{
  "n_layer": 16,
  "head_dim": 32,
  "activation": "tanh_gelu",
  "norm": "layernorm",
  "qk_norm": false,
  "attn_scale": 0.177,
  "init": "normal",
  "init_std_down": 0.0262,
  "lr": 0.00833,
  "lr_mult_o": 1.5,
  "schedule": "wsd",
  "final_lr_fraction": 0.0,
  "z_loss": 0.0001
}
Each number is 128 + 32 x the weight over the matrix's rms, rounded and kept within 0 to 255. Layers, rows and columns count from 0. Numbers have three digits each.

# layer 7 MLP up, 1024x256, rms 0.111, rows 980-1005, columns 0-255
025163082195142139178167195177101159132098186089148139066144126126140129134116145159144127131130117143172140150136119138108118087145102120093119206155082114125117232128105132124063088101145096112203146087165135143121120166140120122137115095158174066090100082195092061068112111098152120137109130075138205138118118097137103062071150116156103124066106086100134031114128207133079152145126146147108081123143146143079168151163133101098060175102099178158212139156130146164111149114164173108182187172110130087154119137120090117145105089145138176110188122112132095135107123202125125093101137122109111128116137124162089081098153142098159161136152168149079109172048133103132115165099152134113164132167122137086120114133138132139125176142175099083088110119136128091094159160173128
151161108120127148096117146119094118125121090120118107197167113157149153176091119131157156141104146195115172104059125110110131132109126127166124157135204124163124119141117189123162148093135105122129164167167171072110088090167088117118152140135157181109138125087123096126140097093142078121137136067124173137125160149125110199108133094088048088116108128193160131147079080146159106183152166106116203134105103123123141070122135166108099104123138169198118145085166104098097104126155166186114102118169120121136172104049091149049115132157149127121075140139180131163103068147150185092098098120176094153096112113123147106102147090054142128196132143140185146149125143085076078114125080154109114155160140129127086145160185110134044164116076068147132106113099157146125164153081175
117149077170152197126116144147139130084099144125121043117105151107103195135095067127095128108085168129108090124118142087160129189166160166109139135101147092094129108119201165175117177078171126179133146148106154099165054131140129109129072119146148146202103149063146173133110117177152133101154171156166139163147085122156114186128192062113092125129134180160136095143080097134129151145130121123086148145166153078124099111094091154100159156099103091096179078063171179168134079086096107163087192150148101119142135160166138097129098072074170117182062137170059142131097121122115135124126168177092125088136040108152115111140164170110055108142189056115179131139176128134172123163088173118069165166103135131188112091111113109183109156110084125130117121125121142104116085095164124
073103103109188047164145122147124153172093158101110108134170099158153144167131168113162147160073059106107030085103199072102160098135197139128097156115078149173158130118097101108068151160097134176134127136102146130089137189159145124132222107146132124088188136145108110149076127164077160142101127104159130089138122113089090096098119167087143116173127149119081183049082126127175099121135177120152097144086122151169101080147089124172165098115115161114089110108124157133136175137116136128108104139111126172169125163097123093091117094187124124148147172125132147142091102124122116171103106124037156083132142105069168148123169145132132128185110137084126163124138118125229163141151135101106143109146181132167085170157104121067112041169179156097138164124128160094165160075084123
152080134185125086174129147132067161194135134117093114086110101173121169121112149109105088157193087116120146178143117124158152124092160182120130138095158158107083068128130116160136102060188178169127109150143106101070169070173138146109132142183146068172073126128075136151160133171139185119141153120146110126124151121118189141105228124132155059183144115122105119076121149163093189127177055123094119127178134088133123182124174160139101150009139068075128083137174143137091153133097158174116126119127158147160165131143074078104106137069124090154143125118130139112142146142056106146072165141113128134143174109153132135094093067149117096091115098066156174127044157221082081148182144139119184057058122126195150112163110129167170148086082118110112112088173128097163118114142113
120119132147128147074090095133142133188150105158132090160114098093203096129156194122129102111136163208109124166135128145109113145103097134141108118173179080067162150181162111080125139093114107194129101158141120115134040055135101106134115135175173143094131089105214074141145136121116129143105117129129123140128095127104124150161089069105109128152117151122116117185145127078156214052143101165120169078105120139090123085164147180110112088098137086151128025154075089150106106086124142117168116163164144129095159083092124132070071177079083112119186163156136154128131111097145110138163155135143105135151155165107165124175157102153162138142157109121152137123132077131118055158131138083157149133142143125148162150139123105131071141166144056093094171164136103166093179142143172
096142147131132106139079202157088160140125131172048182111087122165164131119169077123103195148114154121078115076111159102133107137203170138115152159146167177147107098091097158190117110150129166093098165111167126125160104113145136135080143143100166110108136121070181113133120117140165110122113106111094107115169164148125143072112172160157124116158102089129107089033122171176055163192098061135109150102105124082136203097196159137092141083137133162117136118170214118106109170120113142139118083164149165107121146117130148169166128125087115156116128094099082149089090083164063130110153093148188062080136121093106128135073187137153133058098091219124121154134108125202163161106096129118119077193169158184083133132199090104140121079059120080148133165151131142132162108156109100
115131105147155119105087168114105132101186136121134055154033089172118167095132170102159141135137146116132114165151131093102159151137190175188118136127156129076079084185118154123170081084193116141134132101092120128108143158138107100159152113163078098148163130074089084091175191104049177122118166216110146057172081168137092060154134178123115158117148120094087148064138157102205096153091124067127157095139095115162093164144079127141104115198083095175080095071140162193190145140163143110075150134146122144174111137075124187083106156151131142105127097083165164130175155191139100167108114145083122098113146143103082161143147134121094086122125143165095085148125071157147161169150119152153163069146106151118129174122147101184149107108083098095129114171136108146146134152142105
183077193136148082097170147076123128192126171171110120159157093102142136093082137138138131134126128131082085143151158096133148100176132068109105167128086134077130126167108090107154139050168140178123162137153123168138161090126167078168105114166145137162066176111066134068086091153192158105160098091113132126114147182030128080143164175075142106150133105110121106167146094111121122134170140100175122062127100117149078188131092120155205100029125113112170128091127101122073126136094117107079118154116057147137132133133186060067110124132170083158137088089131137114152187173104114141111160115152133139098133078132094195091137210098170130083158081128133080122087156135181203138125156144173130155104107091243122125138185177100131131172161149130163132156106123119149063158106138
117100157164099141096050128106156106171177136149122072169109103177186128112175135162117050099174092160135139131178153142127156087110148150209174128099182107156155147134112113108134188082188143118148125099062157111113100074164141118158174127111156116113131106143142123087115039169155103081121130103087122097178167187140189136118164111087080093120121133165116142133123142054078152177099143091148123131122111141154151130143080099163160146135118122157135130109166086120111104122155129156138127078080137106143127123138161163089165127093170088072077088127126116119121113171136145107050205131130165134171137163052126174109125188136160137131126147155149099078099125136111102101108113127167173130051084141059073121106161133147113121156109136149130133178212143115100123167165156
106097116183147137129153157098150061098132136178114141137157176124089211160125113151132110137129112114139138109158125087179152135110101149145118192097126136107107081153108164128165106135162129164141087138142121163101112095127077132085084093160088113154110079111159141101095173133219121103114135144161105124174219220085157047083170109065116133154145066106165055158063144120153153125110079115119126085126098157121047104120093150157117129114074090161128090116149115168077137114137175087140135089130099141099129072156141146174151144140132091135143168139103090136127090103099131093165162117116195104098121080171104111161137164189138165135162121034107147134168161094082183153099121161136138082154157142113109222131066109172085184107107160077150132122096211114142185119156171
163149116151137145126185172115138095082125149079104178172177105077186178120131154164196089084137171122153130119113165114215156099118142098087162128094147116095112081059105175093090152127124179193091164130125067198116083097114156115138092152179161097121128116105151139127154143128094201134088120109103093165159101128083158136112152145164136151101096088158133126148114173188091161163162154068102146130161145127141153150072101125121128127124090152161107113144163232162187162106106069089104121087121121139160077103112114211127133186097100107163139081141077163117061172147099100175118113137122173102022160087164105111164168088196106112167149122152125102078088110110087069084126143084151068103129126108163129118098118138102174118170158090157094115154095114167110116130092125
114146141177159156112094149163161079123159121137096076167120143148129096162121074127105109096137123118150108156127115070156139079131221147152170076107040107126111201128164122122162150140098104142076173113121086114075118093182177159146080144156144144138145113148112145066137117129065106114131135054154152141114078131193121139113061119142069161129134189127110084117125182136119146130116177130192162151168129110070153052135108122097143136096087125116070140150136145071076105159137113151073021184099116146126144089152122118170159157129164137108128144056137134244121124135151107085129077098136185084163117128158109117135138123096220157094115085109086083162170114210160151177050110119142148159145148162112140094096150153178116165191143205171103142126136150133106083173132128
094091171133158137087086136080154174146145112140102129152110123111103112126146159134159082191107144078179145095123078140160172079156176137119155119096115124223099146167136159146141135144111115107220139087109150093189126094156084102103145077169184123135119137090121088129112201102139084137120125195084100158150083123171179124193148160128078123118118090092172135127128107174150108091165102111172142152161170155156097153115106103156191085094147077111107153079159107131200168112135136139135163118121148060095114139102098120135123042117120166123128152100125134115080110182160146127123153087120125062091102065085109098149146121109148156168096178173063142086167111101071167107147118169075143113111129141131090081097172149190170195089128139145115190140097148099125137070109142
136114102095147162117146110101076148093100132160168106098100126136099093151143111093099114120128169119102171085089123154156171127170103164085122155126169112126147116091152122124150192133113152086098175092148135107086116108154105117131108113143138138170124125157124139066177155174143124145085123146139138102090111098122118177145156073135083123179142163162120136140146130133159190148095105119097155119092155068153200185068143119201118118132130105143132105064157103117164145112155170110141152119156144119115149190099110113171160107144106115178144090196127127141095087133160159104128083104136060108141141131130128130157163144113147142116088055076083123094132149126115107150171082095131100119130128046148171111149093073167112159160078117159151138118131178170073138130129103
120198112123184096098088104110101172209129115150155145147167128107156100106139109121122112143119149146133173130099106135160121202134184104130147170154135084171139089131131083156076082162103149128166083112066097133115087155129073105167142094076128131163153097127167152063122065135086140124114127164114142174120124077154144135095158084178108136103073071153143104130146140111079149121141164173104130190141091076107128143069095062113210119113111142101192148127095137127143081124207166111082134115120134120139101144099104173147130235081118162180145142177110094159112125122166129148130152085072127151161122129145148118175149121162125142172110176150091145165124103160135130152120132132121066127078080065146112140156129065169103098078115124122117128137109116130130131155171160
104077113113134103142164142183211134158124111148120122113181099059125174123105147074160195117145103148147187105116134153125163138171102150098144075147206159104113154125142148065210116136134101166074095126140115121145107158129062112089108079186099123081102099125127088088080094149092132101090110133090162115131102073122156155157046133174093101162096133143166103180127147112111123120181130092149124104153168123117055099076161160139150052147133154127066171162133127180154082087148173140095128118063059104111148161104150139178135095128137155225137118132107159114125131104148154115160121127076135117153123150125111137088128114098131172151147142109149108123153113123188114143165170123078110181181093111115170159121121148098140108149103118104069124150153119134138210117127127
126137143149104192141134128097151097149070171167099112145135156173176113144120105127143158148147114122119145117098135086134129069167146117141144080138088088099138099111077103116119075144178142152135094070153158116117138180127183174111122140081190133102178108112145075161087096110123176160176190151161111074144109158135118155084079144108096137173054126128159140147165110121040092130130114167164122119139085080127115145118127146144094097125106130108136151116107132186119067135133161153145085148144156088161141147206136138125137123140105119054119121121146123163156066077122138126098139157130171167110090104093081192133139178105099154114140147086121166077112143092130158135120131090117086178139141162088158117085165133184160141135144043043123152140130130110164111106134151
088165165117044146160075086142083103114116103130108108096118105180109135130109102079130134050089126163174102110128124132070141103068110078107099023136150153082126130154172068139133090166169152148158182132171134093160091139202110106078187112061143098176216192107094110118155093164130096170075119099123139080077137150135138088158116069136151133180052124143069142164163157162156158117119139103173125089141107121131189178148085169105147162125085111095157164136131152083091119137127151120170170115183101143183131146145198140114139118068122216134119076095139169125177136119087085167159135124160130133111102119115151076095126111136211133171133123139109158121148207128133179130090155059133110181145096186095112094134054159185156204139094181130107095161088117125118187100138089
087106138103150144178140088102117151127118069138096171109099145130127119150098147066157082073132143123121087124187055159113163137168104122169107085098143125091080155146133120129019120090153150098176079136155139159160109073151164100073124124107148132160137160117106124168168100135122136076126077125067112174174109085133114125144095137158091114077124158144104084167112131147129168093169061147146160136173148113139120147082164125180113096129104135160155111161184093134071156120112155094117092143123104133140096164172209192098095124154178131144116120077080128114177114195150083142094151058187169095086101131195116180095191094135117120093169110131142160152166118138134153104123115123125192190112202077210091107069162116092193150127147188156150091148181165094088108104115096
097111067087093173146081040148122162178131114166094090117089194161133143077100121121158096130160131142159138107146154156150184091098124090144152143141097095144140106125152152129090097107158160122114167109125154172159155118158135131160149165115148113157155079171081179104112095141136112110121124182086126113101133091115142173154148122086122102110140121079113109116111137109085138128139134069117120165118147151122112139183078151122130138108112166162138148155159176146115081120134116150097178201119125168099120091138132104110179128141151113099128143136100153118138083131153147142157064130103121096183150153056073111143103153143163113213139140172107090089140123142127095144121138169129099093113116131177168126109104088121139109147183128117126143128092088137161119082127115
165114103122107131144122149168156098113078097100165129118092149118128088101132118182068166099106191215093139179133088177060148138116131153135123128140163134112141203166183168119107175150117140117161132169076123152125133114135101166114163140131071102171116147114161158136212084109131170108090156155115148172133121078133130077138118085158118119140141123185125104063122211135032147079130151122156183122132092098113121095138086091163190100122119153086123120160119184162148093152094111086142116118121139119149156136135157120083129124165083121150107162054142093127099101168089107072139019160148114168087069130130098170182131127123096165100114093183110079159144121178166124116191155142109138124128111093114187202142118116132144172128074093084198140109099117128000045208099104
110124156120086113115106101151173098145100175116205177115061086153063116141153112134129103132169092066196156180175102194126140151123118157088132101144172090103091133131087175191174085124123133087158138075122160140160108116105169142110148139126077129147114103133176066116116107186112120177103134148141126100148128130079148109144141120140153152128123153168135102159106129141161200142132105147136171225078106088150142170132092130116099100150132128185066120131102104069155102078135146116146095128155141159113112135107108155126099132073124103061101184087129159100108164062141174120108199120116087163113181127135126107130104102157143132192149125094082186082148103118128126122147132088132119135120071148131111113132100094146175168065131174143118134128128152159149132115103092
126113110130175117032173078115148176115092097054129171116075148126147130101159146150099113139132149136101104201099145178113152120084124106100069119113140142080155151072080121133203120133109180087131123178104131105175154143153152156137134137104143101156161146179115126075151125133094119081141169175142072105110176131146102170075137110118111126158085120119120089189185190130151149152124139157141241097150116131146103125112145130139116091136153140132136097145107122121149172102120189135151077120088120180136072125140091125109175111124131195159129106130137140172089156146149064150119099165152147137146135138143160096133165103110178149114108121172105095163117169140119094123142050117073125133125103158123118108116052117114105091081174072049134074142148122116156137166102100
182117184117146137121098046160077151165125131123144126147120140120159179053105098087174151131107092081142161126144116169156129085109087123136123184142167110106087157172132137111117138158082176175154120113169087124156102102113086167076098119160117210095057158132109130108128138170198147164136127130161114171122096176124138070160155159115143129117051074194189127100139061103125187107134112166117154189180174119178119148137106111134137091125144167183150163132098107119093083121161161144135116090050156179095095182067180075119099124128169119120043094133086116149119075112111160066160114103118140166135161104111135144137144074114152138108075174071114164145070178124143155147124183109059119106136118116170186123111139066146143109160119103136094074160126096122098104113137064
127167095128109135114127110120144104115100138120107151065076185118132205172135183108093085109151095135170108165179117107125166145065139105076112128159096107130123155094123125134126182103132062152133141178151130176126147173124167171156088135139190120114122089116079094167103147157056129122148116089097103173093085116171066099164125102097151154126088159145115164135162138079077130124104160163166145168112175134146196068098137131119095169154116092150134133158185147149103144101119133097125093105080105186128200127145138143152183121096167104147108134099106113091152100137110125141138148132174149154069166176130106139148150126110106118111176120081146143153137115057193107064195139135120098073074192132122154098152114176121074153104087105140097124109111141140110136051119130